config.toml
num_hidden_layers = 14
hidden_size = 256
num_attention_heads = 8
num_key_value_heads = 8
head_dim = 32
intermediate_size = 1024
vocab_size = 2048
hidden_act = "tanh_gelu"
norm = "layernorm"
norm_place = "pre"
norm_eps = 1e-06
positions = "learned"
qk_norm = false
attn_scale = 0.177
bias = "all"
tie_word_embeddings = true
parallel_block = false
init = "normal"
init_std_qkv = 0.0357
init_std_o = 0.0
init_std_up = 0.0357
init_std_down = 0.0
optimizer = "muon_variant"
learning_rate = 0.0145
lr_mult_qkv = 0.5
beta1 = 0.93
lr_head = 0.00954
warmup_steps = 200
schedule = "wsd"
decay_fraction = 1.0
decay_shape = "linear"
final_lr_fraction = 0.0
batch_tokens = 65536
max_seq_len = 128
doc_mask = true
train_tokens = 363200000
max_steps = 5542
dataset = "wikipedia_en"
Each number is 128 + 32 x the weight over its row's rms, rounded and kept within 0 to 255. Layers, rows and columns count from 0. Numbers have three digits each. The size before them is the row's rms in percent of the matrix's.

# layer 9 attention query, 256x256, rms 0.0741, rows 156-198, columns 192-255
100:149139121156106115114085165147099140100129199141152103160124049198135146104144160046054183115079160142092164159055174095073050138099124178127118122080097147095154115115156147159148140218158095
105:122137176103133117141155150101144095136177116131131156152146112111093094171074150107127086110095081188185170106104151093137119180138096094132092159130160087129118161133092175137116150120135132
104:111123196127149126157137132154138158144095126152124133163120119113089136153145116114117049109137133127075116165107197091151159160123127117079106149079087084154146103139111139199203082126133142
101:086127090094122081128166155179136139106096107109158083108111153153126099149115164141094192116067160100149199146077138136099101124114081140203099069141142141173143093150088120113152074118063181
103:114160061147140144110135113085127136148051077101122124152101159103130080155164147130148136116157065096133115165114168126161093108117135101139126134133160109095149105081141192177085114093125115
090:059153085150149116115126159088111189147097193111095161158141119105127162130148102134092106102119100143096138107131113133105032119101152093124156071145028110182138160127174135100150085152156197
093:130163156134118160113132110101115081123116148146123158127135085146170122133179131096204127092140105074126200106126150117149123183128113142106146085153042124062099131122214111170107157086196140
098:114137099119151143161124100087131147170150115115132130074155149126150109131163107125119069199160171090185091165128131119105099154133123169122094139098139139116141110094180162159107137233099159
091:157161058132119137093181104165172115143150141174103073145135140172107125127099156125120128161108087103091138025106101123151071153091065102125072104033123145149143092118057156110101102155138148
093:072126092157148133033115125131154079116150125125143091109174090155157067154108127128116199106141127124128192157145139173145140104114104133153152083051156156103119098171172122129122141139125161
097:098135163129126072108148115141096089156151094111139136079135132119145076124192142098122086111082121136142040130137156117121099119106135084138196156115138120106150073177154066116143097061139095
095:100146166163120135211165135161139102168099148107101198117115157138148155120091123085117099099097086183137154163114112169143131133123120073100060130131145171106140168095077191103180128102141091
098:065136194112197090095172093113089122139120140189154124138117136131107105151081157143112075118201125110087147132145157045123052099147162120157150146189144104147139123120122155112121110157185137
090:132099159124155119110164156115142112114089137100157115173114149103110090116075138064120069091157133061094128106115131068135203127141097076189163096138109098130170103129124121111111106123167126
099:075139110190123112077125148140100175094107123185115168164157203158090145132133078101122144120180135135108179115108111182186122156136078147152134127121114099103109156142133092179149090152188107
090:173118166101115105122123166131127099185088115137157116168064144130151112102057090130152093102136129109088107135132151150156115119148115134161051113122127119185113103144112110177106153071133223
093:154136069121124155089224103136113164133141094120120157129097129141155156094131123151107120126089148160170105128115076039170188134113138119084146176173152070146136120125182097109144125230129139
098:162136154153092066133141147092081125144188178159144153090080135130053093148164113135058154111085139146146126148149113092139098090112166164076089119166138169117131111123143142104158118089156161
106:132102058131078173118146191124188119139164166196139102107134110099144128136134135152103144099120146127155130067156077134166096090044089112107157144079112139118117100146139137111154175129138165
097:142180202143155135116135133157112106119098099176111155120158148134086125120133116083137098182138118166077072201130187140138142121116146104094155111098084082047131165123037125104118155142168119
097:174145100134124147236122157150133145140127127166078134121092169119092087133101074131171102091162161122123153149223177080114154216120101130149194189134115086094098126111133164136156094095125159
097:134128165082120107196155115148091134134131144122134139112145096119110157168154143143172094125021131067115103192107128158127179133147134142207115169184177189096136147138089122137094066106144128
100:122172160129171158193149141166163150143096088020131117110104180136121083130171152155156122142170160090105108195118128136134151140165114063190133107126119060152157157082106132134143139106138173
090:143121075160128175099107137114147119144113110095128134123157197071148139126101144123119102102067179129134165128138207108109184133067111140166114078140138181149194116085120112137100141167176170
095:137064186230140162054113181163090154071128174134118131092122111139044140121152122117150168056123103137098155174063156105151092142124107116174127142132156168099148159136139155090103120115164126
093:057175158055125110112155042095130084078110099169105139140098103129182135158168114135131155110109159121134107077117146152193135123086088072142136132116164169172116130188131083132120076074107134
093:137069115103163116158176073135115166118100131137133146140150190094137121119121160147141128146115137128154091128088151182113100131140076088145173070153178113111160096083138111138171079087170127
090:096164102133126126131134163115125169029177154150134112128161140087160112120149083128127107154145171119115175057133129132159154115074137137124163141083146215128104043087140110177254120090175114
097:079145135073074186136163136110114125124111129142191139150140129140102128112113098130077113113128066165118106128162139103175088142084105146181148102134116116096169149148123115104147227080145092
091:198089070122111115163108103150094123118135144127161088081138133163192180118135205120080115155129159099139155200159094133128185096151143077171097114115170124092113078177122101115132070063126142
095:153136117102172120097146170140229086132128177157118046124112095097129135116202136143157127099161113080139139120119143123123123101077092091127115073113069160143113131127100154065134092135138085
106:133130149147148108119108094115109125210062089148157162107128101105188147110148141132122170136184149115151134232108092159075100100155146122142124167218162101118089145101110146162165126155133140
093:161077088130149079154154079091068069162179097116163145125152126145124099141106138084090108104201129181127154121151110126046134108124067124170133135112134196095105142156096130084118120159154091
088:123109138127139101140100162163138135126147110107161065199111162176079094166132142119083086130127163087136150129130160151107083125108128073154144169087103094110102131129126122090173139103096135
084:114141134155133177119144121188162136132138196102145089121135153156165130132125151147125057105067168104144141139123110112143149152124074065093159149102138137154140061101103116141106124142103102
093:110123166154145125208105181147086116122091118134109204130151122097102105062140136108123156210118150142131126164115141106154122158119162110071139136139157201151144088045176171152158140125117104
103:113160099141127101145103115144082118068127103139100160121154149062126128025166101065145143157186188166183128117152142104152178152079146132108142156176137086114152195131097137161162148142160123
091:136137106116127113090109123149111137111194144109139097113191174087148131168126118172146041144083117148096137104071108178173115187141095112112129138123176114175084060130061142138132097105157091
106:139153092134118190129078103113129147089140181117153146157136126142130174132176095130130145131096128144105193085181155157142112150081148112072131134138154176121138119120147156188154165129118122
098:112095137123143114066119114155129158127138103106121147195155131140158148142110105131153161111120110172103140050131107169082088096106189113138115165123180138116123110155154127127125099190122149
105:131147186114155099103120190138139124160100108131161172107087094149101098116173106124149117168094084087165141164067158138099159141156126113165127146200170174137154124133104153180118087126130127
118:146155220185109118114096120130151074123127111149131110168115118130129085150106149114105095152071152146086075179146123162125137106184106134155134091081139087123130195143118161071125126150153073
096:098088127121124087063140138110071118176171091153151116172056066153106079110090166130122094080140075083090150076105070090096108156093147151125125136128106119158148164134171168131171106089140156
# layer 9 attention key, 256x256, rms 0.0743, rows 156-198, columns 192-255
100:108133110130104134061142206180133102116099102182140124143120137176114136121161166147053139162150103123150118179171199173143059153106091165162143113096076174118183102078110132126167197122164107
103:094072100144146153192096139140095139117154113118105132137160136120091104077146156116109124125131165166102145137180143118126142090134173150118096115128166137159163155172136159150137131129118109
105:064146173111143101117127125157123136128129133080154154162137115059113183121131123109136092149129133152075132126150105098142115176125167215126103072137139118200102179126103173091163053165101141
101:139127120133142095190107114102148125073147112119186101099112143158085163131200167136101157083104104082151158163099096192151127108116139137168138095092143162186115115127096173108095096098128174
103:151162080052078115049134108122116132092134133144101151121126136066130154095148100208132128148158131112098124113146131158056082106141150128121124141111109151091136071148106139186135135225073169
090:140188097136201148080104119112152073097115116098044121147120087149099149109103148141170141110102106046111103166118159092097040136150093128145119071098125133148145195122132158100123172100136164
097:111177115055159121143108113102136098098144123193145151141064112119109162158075157111129159107145090142120161089192166150097132114113146235115097111176147144123141100127134132116159114147106127
098:135130131223078101120107144114154124141128128134109124116157081167152110120128096167147142148130127157144113181142147180113110099134168114123138128234136141070153103130155136199131175074127134
090:129140120121134091057135114207132119132148164162134047108150143164143132136165126103104146123119111192071147149154139125093112144098061102220131117144118142155108113104136081070121086127139202
096:172148115172086112144129148152109173123131147142183022136169093137078062169187131180123154130160116094151151206143116133088107082077068163108141112079134186107172109141157147088120146147135117
098:115138050128135097167160161102117149094144230097165146126166137058113106112052149116107130174067184153154175130143187093131182149148140121148175139146163153154133101126147137093123074131188116
090:125124104133183134144137103155136117148102133139158089190143124099148155097148114146165090110196089178117075083179146157140161151175172115148069095164201090137159108122115134122125086159095070
095:106171151136110101097186148062121152129115141137145143138132147164156149118122123161140073163166097159145108149192114093098168060132103125177095113104108091072138159089097130079140140115132130
090:097109170123120127123087105103160099060171085154139121142112116105077123155131155041207100176104132135086130100093117096067074164124099094105116108123133134113187090127087118086180107129122115
097:148151100130154155132080147143164114087116128170124183093110138098082110169211113094131129096146130163108135183129110099116141156102145175129171119128071155112149143100152103154136145148105149
090:176093178138156175114156134148127141149139128156071169119050084105171100118088176125130126128063157171113121094155165126108150140122138143159146128122122082105109118169107178141109043113114108
090:129155137100075140130132151121140167091129152156132120165100127093161133139142159100115156110101091140141116089137167118157093148124098123134184093157140137136110133142155088118157112099163152
097:167177166152106079171173144142040109134144119102091126132134138108162191146183153106135146081087164127196093153150150072191092183130118171136129132129085087139113098136136104149083110110164082
105:216135071138200161101105091146140098161156154121128062122160136137136110066133147125110144141151134163190138154110133124130170103145117115073108141144106082072121143143164073180135132135124172
101:087142212130138104103116125163181143189083127158105153216087128119121119087101104159159108093123120187118110149174120170136122112092143162109077138140117102126099106084158045129090178117188072
095:124102110084192047184123117110123151153150157125140140093074134131170132108146177128144070102140128151143133077149122115093158083092091092096202117171070125180127137162098121151075113098179099
094:164080166070032153201187107095136160096150152087113158130157135145133137072132178098122107169132165171134128088149095118152173138128148143112118133151125130152189133129107147141090127101180162
100:115046132121050088113106124130096111162100200096147155139131075128126122133090155183103094115137108158115118146157103146116141155150137154124116116123081128139159135192102177119044102126144114
093:164135091150107131095087104107133125099146155098149170149174118118104098086130113074124064102121078070132161201132095167174112127107142089109152159097134144176069140139068133138174122122113154
091:096145140093195172088115180167139203125095128157169111123170180181176144161141058147119145115087091147168124110093118088132172133141168130139101080130191125068102116103179111125149198136151136
093:167100115154113176150098134117122162034143087169143127160081119081164104093135202156100072134104155139099161114121123109158201059152103130172119101114117120132109167108117185132122141133164131
095:162126175170116150103124165069090155173133098114165147077199173132090104114123132119118156108130118108138143157151149125151093099110075077109137117170117083082120155141164152132087140143147089
088:166182069098135204136149147147089091147123085147162176032114200147135135140145165127121108112140137131104117170198096135183162143105153127172112158124126121106122200120104107138100145120137136
096:165119134134151106076148111141137179059166177145142112125105106110148136146118077094087167155019181146187153156179125125112170143147098099145087101128123142147143126143146121073122114144116156
092:169119137132118116140109104130130166067158124088188133138137120142058130118109116195054117098149163136080148095126101161056083160138106131123151128157118066148182144134148087096116130118193109
095:175168090110183074159034156138091156145158098156152113125129126091065119100112169124133123115134104162119105117127121096087134125126099114186116063064111160201154102129068120135120102067149128
109:090157248152054073093109139114119170156137115146088190123136163134151090124100056144136120131191120100123097156099109115190132093146103154083142102169165144117103120202175183099066178126140147
093:139107105128109099128145145140165157148137102196143138147134118202096034181139107133108140157148150164159112100093099175168121144118072073127162123162131103123115109104072110085117135136108148
089:150143166119155148091122129134125127102132100123102098146123139111133099125112145142087120138121139068093100091115133121117122064069185068138114136092039128156106126125127142135093176102158159
087:131125127155103116145127076070154114086143072159126093113109089121065121192153104147121150149084178126130139127080078222151087096154177123115141158133125140161139059146129117139174126106115108
087:134167122158142130161121122126104120151054105087095121106105131046114106125126118168127171165133152162105079122184110121149126142094162101075137172084149077091128169157084151154155107177182060
103:138144038093084100154093094134078132150045169153139163178085121066133117105152112074165105113144092131139113101096152115173131160129140127149102114150131090111142098081162085195175142144107125
093:084121067111134141141118121147117121071135110126079122017150143092146129130095091138149108095149106121147082170175134146156103147186124114205134123069141186148169139107101153136177045119167123
105:152177101127102144136130156147146191113146147125174133101168136125124103132142161192130141134121170139117096137158125125186075119144086118093136058145199147133107106177125099179158142108162155
097:113139135136168093073123169100148167124188107169129087168167153123168111164136165131072096114136185171105119090102153155183129145149086128111133140129171087110130177094140110111170064155136057
103:110114132079133154118133145060122125150119085082111117118139161099079144138127111115137051145161092159140145078136110145091152153130173130137129163134126199092134081118112115080110144154181119
107:146160138107081101084095095172109184089125143143120132118085148104135159138114108184143141150153131116075161036110089130096131104117147146098115161101081090136129122127096134143117091211118111
094:094097125125123095088154078147165127090160119149148113104134121151155101103060117111155092152151137135134206100132119124083116142149186121114112205138103104154122138089150126087097096135153151
# layer 9 attention value, 256x256, rms 0.075, rows 128-191, columns 192-255
098:184161149082108165117147125139165145032142136116129098091197077134125127180108069103135116159115125116149167065112172121095126119065155136190128140086162209141083168096153160128208102072122100
096:062140167123095142112135081089189157113163085129169120068068100091128143091123092144153152137113183108117175069137142121175190101171150176144184128145122156099135168151126055093132140106083147
098:125162174131108169102078097161130148171114121084173156117158155091132133169105126127145144203189126141143140122087175143124146157106189143056094160147123145109148067113155114087121130097158127
101:118055157116187094095154159152098124058166159120158090140140101107136138144141140148114118180146118176177173144167144121162180117200132155119087089148135134149166140106155120080164152126120121
093:138138164126178059131190109140090114120046117122119195119157092130112080138094108185124127132145137135125139146149144100174107050099118153137154148159119136134119157112095161155122117175100070
092:093207104147136116171118102127077106064119149130104112112136152109133092148143209117149131201127149106117118075105096109109094109108168092124151110094120151135165096111186096111116088125058138
100:138127163072150160121142069065159164118179089073154109133146153145143126139096110138189085155156198132129143090143109115102178141124099045154210153097136086113116161070063177115143196111091163
094:136195161139129138129135185120105118147078123075129159138173128209156134155095099110161121117116165094145129150160129120119170032121110122108094127167204155064113118138135150146129153100177113
091:109151130119068203117142112136138126149107147085136170170119077142105072157169128194109118096156128155093102125149147110177122173132167160156131116179159116152136093178107125151162132100172171
096:179122131103136140087132165100145088086113132160113147130162136132135127087101138126081161146108156164128138122117094128043091144128114177139161121109085156093100155146049129130101180147112168
096:103113154196205091104139122114146105194127100164118169190124051121119122114048123181112100138145066131132143128123141162090131165141143104107091177130128104133093069097093179103201077133117155
089:146106098159083112106152109134151109087119154093127139134161124109172119110139164082056117096077183145027147130070137155137145153076081119077177099135176134101179107090139142126131086108144187
094:108127128125135103159135078150118100158148042150172135179132094168142099135164166164132092105165078130178095128111166145120104133088064124113075139118157115147140146090115123083126134124090066
096:093118099145072134125172122099107141147180126131086159156150110150137098132161129163105110135123111125112118178121124103132196116137085182139103102128134134116166135208131158121143160151114105
098:123159137099162120110086143088092192128118129119138169090113087182147167116099121083116104085141153140127168110059123182102124092148133127139196118147089145105141125113132088135106072188140110
094:109127101133085058096093057162130150179098192142069110067103127168106127101216134112117157134102130144163159155163140113129125110142144119136163146113170144143189142099162131120147121143146121
097:155134123109085136148149145097178144098180124077116128134175190116122166172158188159163112145150104099137068138112122115102148148141133146233153114125121159135107136107132112075092115138171101
106:132109136105120120121139112101103175131079156084133113096161098123110164133160137157135092112147131111058135128151134097109169110030156129134185152134142162081135112116094077160072179140121181
094:069110083118195141132159158132077120162147150189158155157173170130119073078130055087132122152121128116190135158108083108101158077169131074134093136136084101163110166151206182157146075061113124
093:140144103125163205208169115161156094100197091117162115128159118163164101032102165128150111143178177080123105106191125112180137118126103098229142146086089139131189169195070093183136138113136115
096:117178114106123153089168123082148140154162141110101093120159099094192072043071189127153108089111098112143131173122157116119113105127203103109140103180133105175149065105115143159093089163133127
098:085115190104142134114176145128145145118119164121065135153137140149113120150178091075075108125113053155156084161112113121144133133136129086053080156150137130128153148035162158113149121128079130
093:163126122058091150144127130104179103166137122156110132103174151151088175134093134148206149105092164063118225122096069156123138139142119126172115160156129075096093095173116125119188171163151093
100:083161143144162114133145125118095107095147176139118123152146138151135107116119118198068109098092132141184157143166092094085114074162143118075075089154120081126114159165150114030117136148158133
096:152125118133108095112180132119124129128104152111132145110172121151162091142162031146162146151107104118138117121103109093091078115117156129108070098161124096068083077144108089082116156153101120
094:110143129037089088171168191135167105155082130118192112053141120175138102133109123128126109174130156143132165115105137112149121057097147168138158106069151129153113118135134115143122076142079137
099:209094067161093122194144158100136171143105120098102122141111176130119160177102134116165092105194120085127147137134111102124098160173136132110156119147157164177117170149134116127126169156107050
094:112126185170063080130140147098116138149100077153151133095159117122141120101069135100113138113125112111128097137121102147110098060141061134147131123122151133154067103100150113112101114116173088
102:123171134125138108107141162151103132028115176138159054064084096137112166164077141136096122096133106152131109106037101131152157145100147163119136134096115190098087166140157141137086154135116156
104:132133151095135084096119146122124102140124126098135154136185040143139107165136135178075107084155132118121088176144148121094164158071161098109103100103088081114109128084109120112131168136108137
095:125176134151167055106155112117121123142055144107149154138148077097141127111089115132152123130117079188126174144163126093138132161111092135085155114133176111117115155125137112162183113128147100
092:100142169119138113115113073090109080104097083147100130134196094152199139125141146107112118091147148147113133124099156099120100183098136129147056082134120132181133136115122105133058085139173060
105:108162128059108165113066162142161137104064116112110111124166091170127130160155176087146149142133143080108138107071107193074150114110131084091087119185154091121132080185147122143127082155102129
101:142122132157163112105130103151096156099100097178179143153120131128087109097105173183106110116138089156126127133120150155116097119104158132095113106102096089148143090118100103131128098088150140
109:162082183146110137154144068068046167095136077143099085157144092159122142114070149120104080118121196113086066177152125093118143091054137163106168119159114105136133086088129134110145153112152080
105:052130137069131127138081108128190158099158176097157129153116144117161094081094151118166152089144119116087055117154110124172086132160125101099138164141107090196134150133180212141088149150088088
096:139138138115148133125120184140176124090182140100181133112183154114093135146156134137149105139158126147153102114119112109115117167116191107093121112115110191108149109144123174073110115119176108
092:130120107061045142143145192160174072159147138098149156131079119136078073090109120099069155139088141159117127143140131093136083164081129093113177139199138131136209131150130118135169126148095097
102:137143125106101089142106165158137120073103152173121144121131164057106098148132116127149109104103141101084109161101143111149074077169097128175108181129147108107172120194132148118122128151163109
099:085126118090080093124144136113050145091063110126166157110142108157117084074133165117172111145102140109093102142181129149139116084122071122141094196087142169184138089125093158096153087148163148
094:112190113149115098155100124132125176102179135097087143153083101124079173186127180148243152165089205122097105115130096110152101111121188173127078104112075089125142108144113160144080116077148151
103:119137168134157155149128119144203134121119113114118143122192088081069097123095081111151131129153125134109125103093182155120150093158106055125121121102160205070106135093114125171118128187123144
105:157154110123138102127073088102135145096129110161143057158136128082118019138146185128160162097103123158159077169144199114112077104153123123126109123143140114165113118101101137092156117098112144
096:165101157106151130137174115133150058123194099153086084206124124156107127171152107151174148138148167105092138171138169159169111117135076136142041166085083121151151102182139129106160166111107106
104:097092145104104131241152152166145058110136152129124123138089186165165161123114126099156144171103158108131130127122118187105152098119049127161158134165082157067111124172090156148181141154114151
098:139073144151109207087131056122119120145097104109115095066185094102199143134098096183097094123095150147158129103196154199157121118133158082113065158121171153131169107060090158111153068167092076
102:191135132121149113168114127138132071210118113128113168099100050106152132086122063111170093159086139124132187116129102170160152150118070150168117105153087103164123133123062168153169081147153106
092:171112125137145144143147141142094127130074128144117103075083161153140058045164125133182109141176162140096122085189117141126171084121072162179087185083148083148188176200105228141080161128094092
099:079169133067159125116162171094133078151087143088063101193149136130121150112184113139122194133077156068110109150180063095138166090112091117143155135156096119088117122171093129108102116111077140
116:112119127121163141142150163147192126081080115122120103123112132100074095119185147084163152142094129109104119115131099188161119130120156128167114075124134149125152153158125153145111099145184190
096:193143090084204118101132111083150088147068171116102088139142087169104155134161172138127133095075146096184097152168081184154123147089132140148168163140198059158075146076122119112215112147146126
099:117078118096143170098087136051207194089164192152092128096117035049126059094131139128164150156114100154085095095163155132123127168134142179073162073142151113120143153100099187149162137114099125
088:094106117138122160108087149093067136104174117138140178128145108194151141136125050106189108204082149138118149135116088181099138106130071147115149172083110108125134091231115197113153115129154121
101:143111151202145086113119135124107152161108118074140105104094039117139086103122146109155202087119176104167098128178102109132145130154176118172103101117123067180133156157156165094215105148153111
095:141129115162177158148127082172173115172085128111154156157094154064140170154104104142115148182231047125127086159159186145116108138100172110131133115082112119137130125114062152119101085129170194
102:200065124127159161082097154102133140163166100130102143127156185069150107071141123121097139123125092186122158138143097101102126162105163158170137148140142148087097139191099148121079136150138125
098:131110133097175157097181081169052092061105142191150155145117153141123095133129088090100117100081125125115128111142090094131070157142133101177120148130098102186145154150155194160140172076157187
098:081127128148126162126100133099153124156149146141125136134114145066159103102155185075116098164098148076154057071146165122147081130058162150134122156154127159141165095143148113156093144133161139
100:135122125128137171111103102120184201094109149107187142086116173112127135133107184187113203145140121159174097151117178120163173190178137084161111061067138165068102164064094111164082099081098114
096:148114105155162176091153154116169135175114132135200118124179156118076146146121093185130125098142128127143114138135100165156096169122141122134094126116147078168144165048100107074083209153196082
100:186179064186154125136152091161115135141058126142101104181086200193145160083156145145112085138109154089145082133129139126107113155130127140134093083149123062145135125079132184103149072085121140
094:122115144103132081085090108105132130164121132127192150084116084185184118113059124086174090096150099154164138104112135151150191155102132093163095120136176088039157140128141100148130194115132131
105:154175133141167160052123086116150108170123171103151148127149090161175184073134101109103098101095134093147137126150209154130090145031126154152108121154229131132156154118142106095149076155109129
105:155191082117148090157144097119099113117108102127181149096129120164088163156107131101065110142144133095140152083139101145114136147069172089163120088162134080091112135169068110148098130173173121
# layer 9 attention output (transposed), 256x256, rms 0.123, rows 128-191, columns 192-255
096:086102105150110118180109129126102153126171078132137123185129181174128092102146127130143111118098147153078118216122119141180153187151075104094187141104174119093098088141172082100137165110071165
094:086110121081167186168122106146083136149111131115124156145205135166117178205127164140156120140091112128151082128127159123128088161074129100107127113071160131117123149068048067155185144090145120
102:127113147092167109090169114105137130137153142217124055158114120188096073152125172121130153093105045135106120059106116099110076125109133121164126133110107151104109127154094147059168084126121134
094:114162103171124113139087133126082091169048140166130157108125169126053100166131161158133102135069091101089120057119116157132131164076099109118073101132153131078121131101078111123083103103149133
091:138054163130140117127117093080108097124229121146163145129123154112103178139151161082111115148167199062123087146143110151046146091138129088167128121099133166112124129098110117126177183134136180
090:152116142142098200139083122167153099115121139113086085091118176127098119105102136135121102160117155150109151115130133139117190133155090078170098126141171129090055099115153144086125157065096062
094:122096136172156088131181157135159094136126055160122119113164167088111123143112136117079101114078151116152107164099198114144112202086127141118103150097144141049146160149127111162079153155142168
090:080075077105158155126098128130105109056150152073120110148168150168107129119163090088094074109103105092110113056153105138112038166144081148159087159112154119168134108072168167110124076132086165
092:160129116157140109133096126118098143142126154102116175109127136147206202121143128122113145146141105120147217125120113126132096103129124156123137145163112069125136163122147047139123102132160083
093:120102233146149150151074145141082122144081169133189090134126152126110134092108086106138076088123126118138131152133154151132172121159142119106149207167102130197103147149193097156192057154139083
098:104186090146121128115119162105066140089077166160137145149121121152143165132116166123152120089157137159118111188191091089133187120112153148143134095122126164092131108163155080126115198158117118
086:109194138145124133081079102127178156132122070053105095106129123101133111117073114122189104181179108147165117172133103110093167134159116104162088131120109067126114099196147120104111176145087118
095:093144196127142116094145097127164183142142195186084159148094189054087113094145091172139170105169132134138103158127150148193136137138125122115128086116140151098120057141117122164088155105134130
094:148154085104142065097088139096106117131130183105124147103126130030118117103115159095187107114116145127131101053137101147109091112095157089110149127164103172115164155095126152124086112143102086
095:085122148153173121180164100169139041110139175141123140159115109124156127151135125147119120112164134148120138134208114073092078158093186104065100195098169115144109159139127107114192130068136121
090:115133096054144114160126151145109093151146167165166116106078046089169155199081155158136112074160054146105181101186140171123148153180119195152126093121151157161125119167094109080141179170152181
093:122122106154141126136099131151089137154055120155157112114158056170145121076146108132110086129144119112198175059146103169145126083086125114049139176125109152082118056127166226142106156139088123
102:156140127144121110204116146136165087122203142119097120128114114163144145085065133115124127125084140167161191064137165106091081140169116142095129154069088124196142115127125120097099112119140032
086:122066129124107148099163118110107121131090152119145122096168124109068142130114130105184123182119179149028136169088099162149102088155109136114138104162103134093125116115104156090118097171108181
094:133118155092099133118127106159138221158101156157138149113119111158103175124181128105111117117085087107149082164128142180128127119146109191130084169158134138073131135139173116091089108123138217
096:110114080156150087121082119113168126173099177119144166102152082142164154156142127123072161187107170088149126172154142134133131107202054135110071136149160136174154145117100149120190173148106125
097:089163165161107089118124077085086059106125077197132140170125098114187164143038158157167205141146132164098152152154110090102103099142088208122181075144114103139162156148119149062106111190153125
097:149113104139143172110072127136145199077134124086153134153149111161100076094114117110099097182149155157144097060078172087118076103138130200104175173075078157147130138130168095179104086110076162
096:123171153133168111143128094171177179144081150141116134134167142092150154128089117123104135166162151145109083217182094127099113088113104117125183103114129167090102186074194133115118114164131113
087:123112181162115116116173210105101074071114098110112144170118103114109153105166122148098140134173105112120200093109155148144150109153076139163175126140200157115171147112152161187099099135137085
094:130069129150106122148090080122133075153193175156128167179111113153130158075126149143096142124169130129173139185133167092083152128088088117155125205142069135142185125071088143136158171098145189
098:113121172167173131123117119117124096108104110146185103095148127121107123115104166113149152130067077056154097117104109123139155131106154136116186176132098072068149130103175106136115143074096170
090:107114144106206166074149138145168125149113107146071129113093127174149094137114157127158075088161156147134150129158124079124103124071128163146101152111147124136117070061121147152213145150057151
093:105135084107090132172089125169125105141185159154097099155121141172167111108105104144168124153136118200099141170157134129131155160188135131103183186098111132138132124093112062117124178148083137
101:152124192125143144178118112110124157185111141217134104137072186092170131164116095154088089168098132118087161104150112120159130158120129115111118147155146172120059151170097107147159108173151155
095:114196121136121156122210147092115058142153112118124141197121158122102113152174056135144111091169088125157122107103158083089134143178162130162196094165124097105117141195091072061107117172145094
091:136076081096124097154137095109162153201153118107151195123099133097116084123127126177095084147102094191116125079121146104138136100149143089129169171162132116119110132135182117090140161124142145
105:122088116139143045177185154043124109188126104127117171138177147133169066100138088121124147112160148187079116091193133128113051163187143122104165142195144171128103130107082106132128095071129103
099:124090159090027084063146164134098149100112124086114112095087157116113203103114168113131160098146113114166119149140067084144083167103145130090145190157115161152161126085123135097148161122173143
103:033220092109105146095141076116158147122177166136128149152106198089155137156137151147122113077123073151162120084137148088086076121131169096160140103085119129194129130152091118135131138075198152
099:055125166134159082076150186130100126143089151158160144108122129159143149114168151107131159166103183148055118097087143179083098158123114170110115132146113181149176152146103132133081130073190137
093:118136129129112146107101120128114145107132145044126126170137175184141129127140132140137148116085099112106080024106129135126068119145134061112057163157112084097163107131104142123107090108095044
089:091132184107104140125095113137129115166117151111093129155148091129153126135140133158110108089137138137155106152082073117131093141135107151092148095112135181133091088104099089163111082154155187
101:143191066141134077109109113094098114071113151096105156171155106107022069131186115076136089160154117127106125094104179133127075081101168175081128135080082155100146134113120162136109119103200103
095:138097123067082106107133120125116119046144161180163100133062050068110124131136125150036087129112136062127161081118148089158113151094139083154161111109084133117125114119172147129160139133166158
097:085132154154136150120101148125107156108119158102148080131153152148120161123107080106112137039130149142149222061082184151113108130130157110071181138069123183068116136150124080150228101083101088
101:101070123141108070138118163087113158156162150168113126191129080137103103159121091097168096184126121152133123175112168183199117143113079184128108164109169150082146156146095117109108126182092114
100:079117189125203147122124158118125167130043132057157156104141117106123139141103141125160141125144132111101089151100153133078105137139181141145068124168054136143151152115116097165106126139122092
094:110146108108108185152170099138084186138077175127162123126095076170153098105173145099157127156142161132204126174095134143157152098083155153135084178134139117170102122079125153130079113121119168
099:119108093135127165091142058107114121124118130085134155066180163095102120100143121143095146185088130080149068135139092086180112136130159111115150103089136145138119144103178105102169121159100105
094:126128122096129133111125111071108158130154148185104119101078077123131165111176121135179153126195150097115166165127165124101168112127111128215149106181117043091125144157159130105071174152132169
098:106121127118152102112184112077113150126179110111093152115182057116135114161121180172117120137120136054179078122153153116102113126123104106172133160135165128065092131122160163150089111180120207
090:158164180137146049151080102114169124108145086145199118148144070154064079119149102109095089132145188136130162185111126118143161065176189165090146113126095104112155142139118064129116125115129150
099:161084099154140128134172098119156126121131125202148148124148162091082086098111144132118109124187169125086143099159127139146156125123132148134088097152152093144056120144167077083117086090119187
113:182146077141167109114108077066210077141199149086109158114162161108114118103156142102121112147107160154089088167137161100172087148111137089119153123103098142134128158102152111187085084134090144
088:140092189145180099086175185119104161130135096113152114087081132081145115098139126120162143066097147066099170103156150161114147176152114128140093107135136152075133065123150084136132086189108149
095:103133067120131089103109199146141152083127088034151131109202139137132126115120141086127115115103134100144143059068156192156132101110181124125086153107105158164124107114089091136111119094107148
086:111091101152120159171195114164098169077083151180137127202134104113163154122111100118137088091170149089115117126159117152105100151130121110134128090153081176097114134067114107175146149072118095
097:129161119085141134121077120091122065138049106092187148119092141121158134174120124150161163161178152093169123108107109127146090146119135153107094097104158178095158116080146127182149122104104144
098:143066040121135109107122141079130098076138131097120151087173131124109072103076130104141107131110162187148163205137141122178151091176153141079097156190207070138144163119131201155133181158062142
101:168150138095162118151138085165095074082119117090108115089118130142098135122098129070127162105171183170140131173092193139085157105158084143162224115140089102123142146095097090155152185181127169
094:129170151158101099110133117114121091117101092145116175084107121117189121119144152152165129152098142094161113131125157091105124116123169122136153063066115116131118102054164059132114145115147180
102:158151089093111056098116132117185061076135159144121134146144145100134135127126080122077162185173064132092177045094087074164095079106096099175126126131146149135186125134128137128075128124151109
093:103128152156114157121074169174112181114178119058079156170103134096074134061130140108135141134119167166097138117083200142123142210115208188123077151154125075120125138161134144136127206101123094
090:154078128163127091147129152100144146118142124148148117085125116116100157068170151154137162173076176129143172137099165131144154193107133087112175060128155124090195144106134156128067112111075164
096:100093171137152132035151178130141157129140126168160109108059127132177117150125159132140120098151111068113136028130117116089111152162155134044150140194113129150143111128121112152155124079128141
092:135139139141136095106154151107132183183141098140136148192099091124106110104143078134155160168173142088094149086144127150107184135085131150175111156066105164113092122081121112086132114099137082
099:156167149102087147126150127130166138157137071121096137150163129125147108173143178131091129106165113117092143159148123140153137088195134100097143104156150083087135060135156145131074151208090125
102:149094080106095108137144132104147159116167134114091110188131141116146134105163092137152079157170147088173112041185138116170157114122067128125097134139165134092183126152130155069120120082137187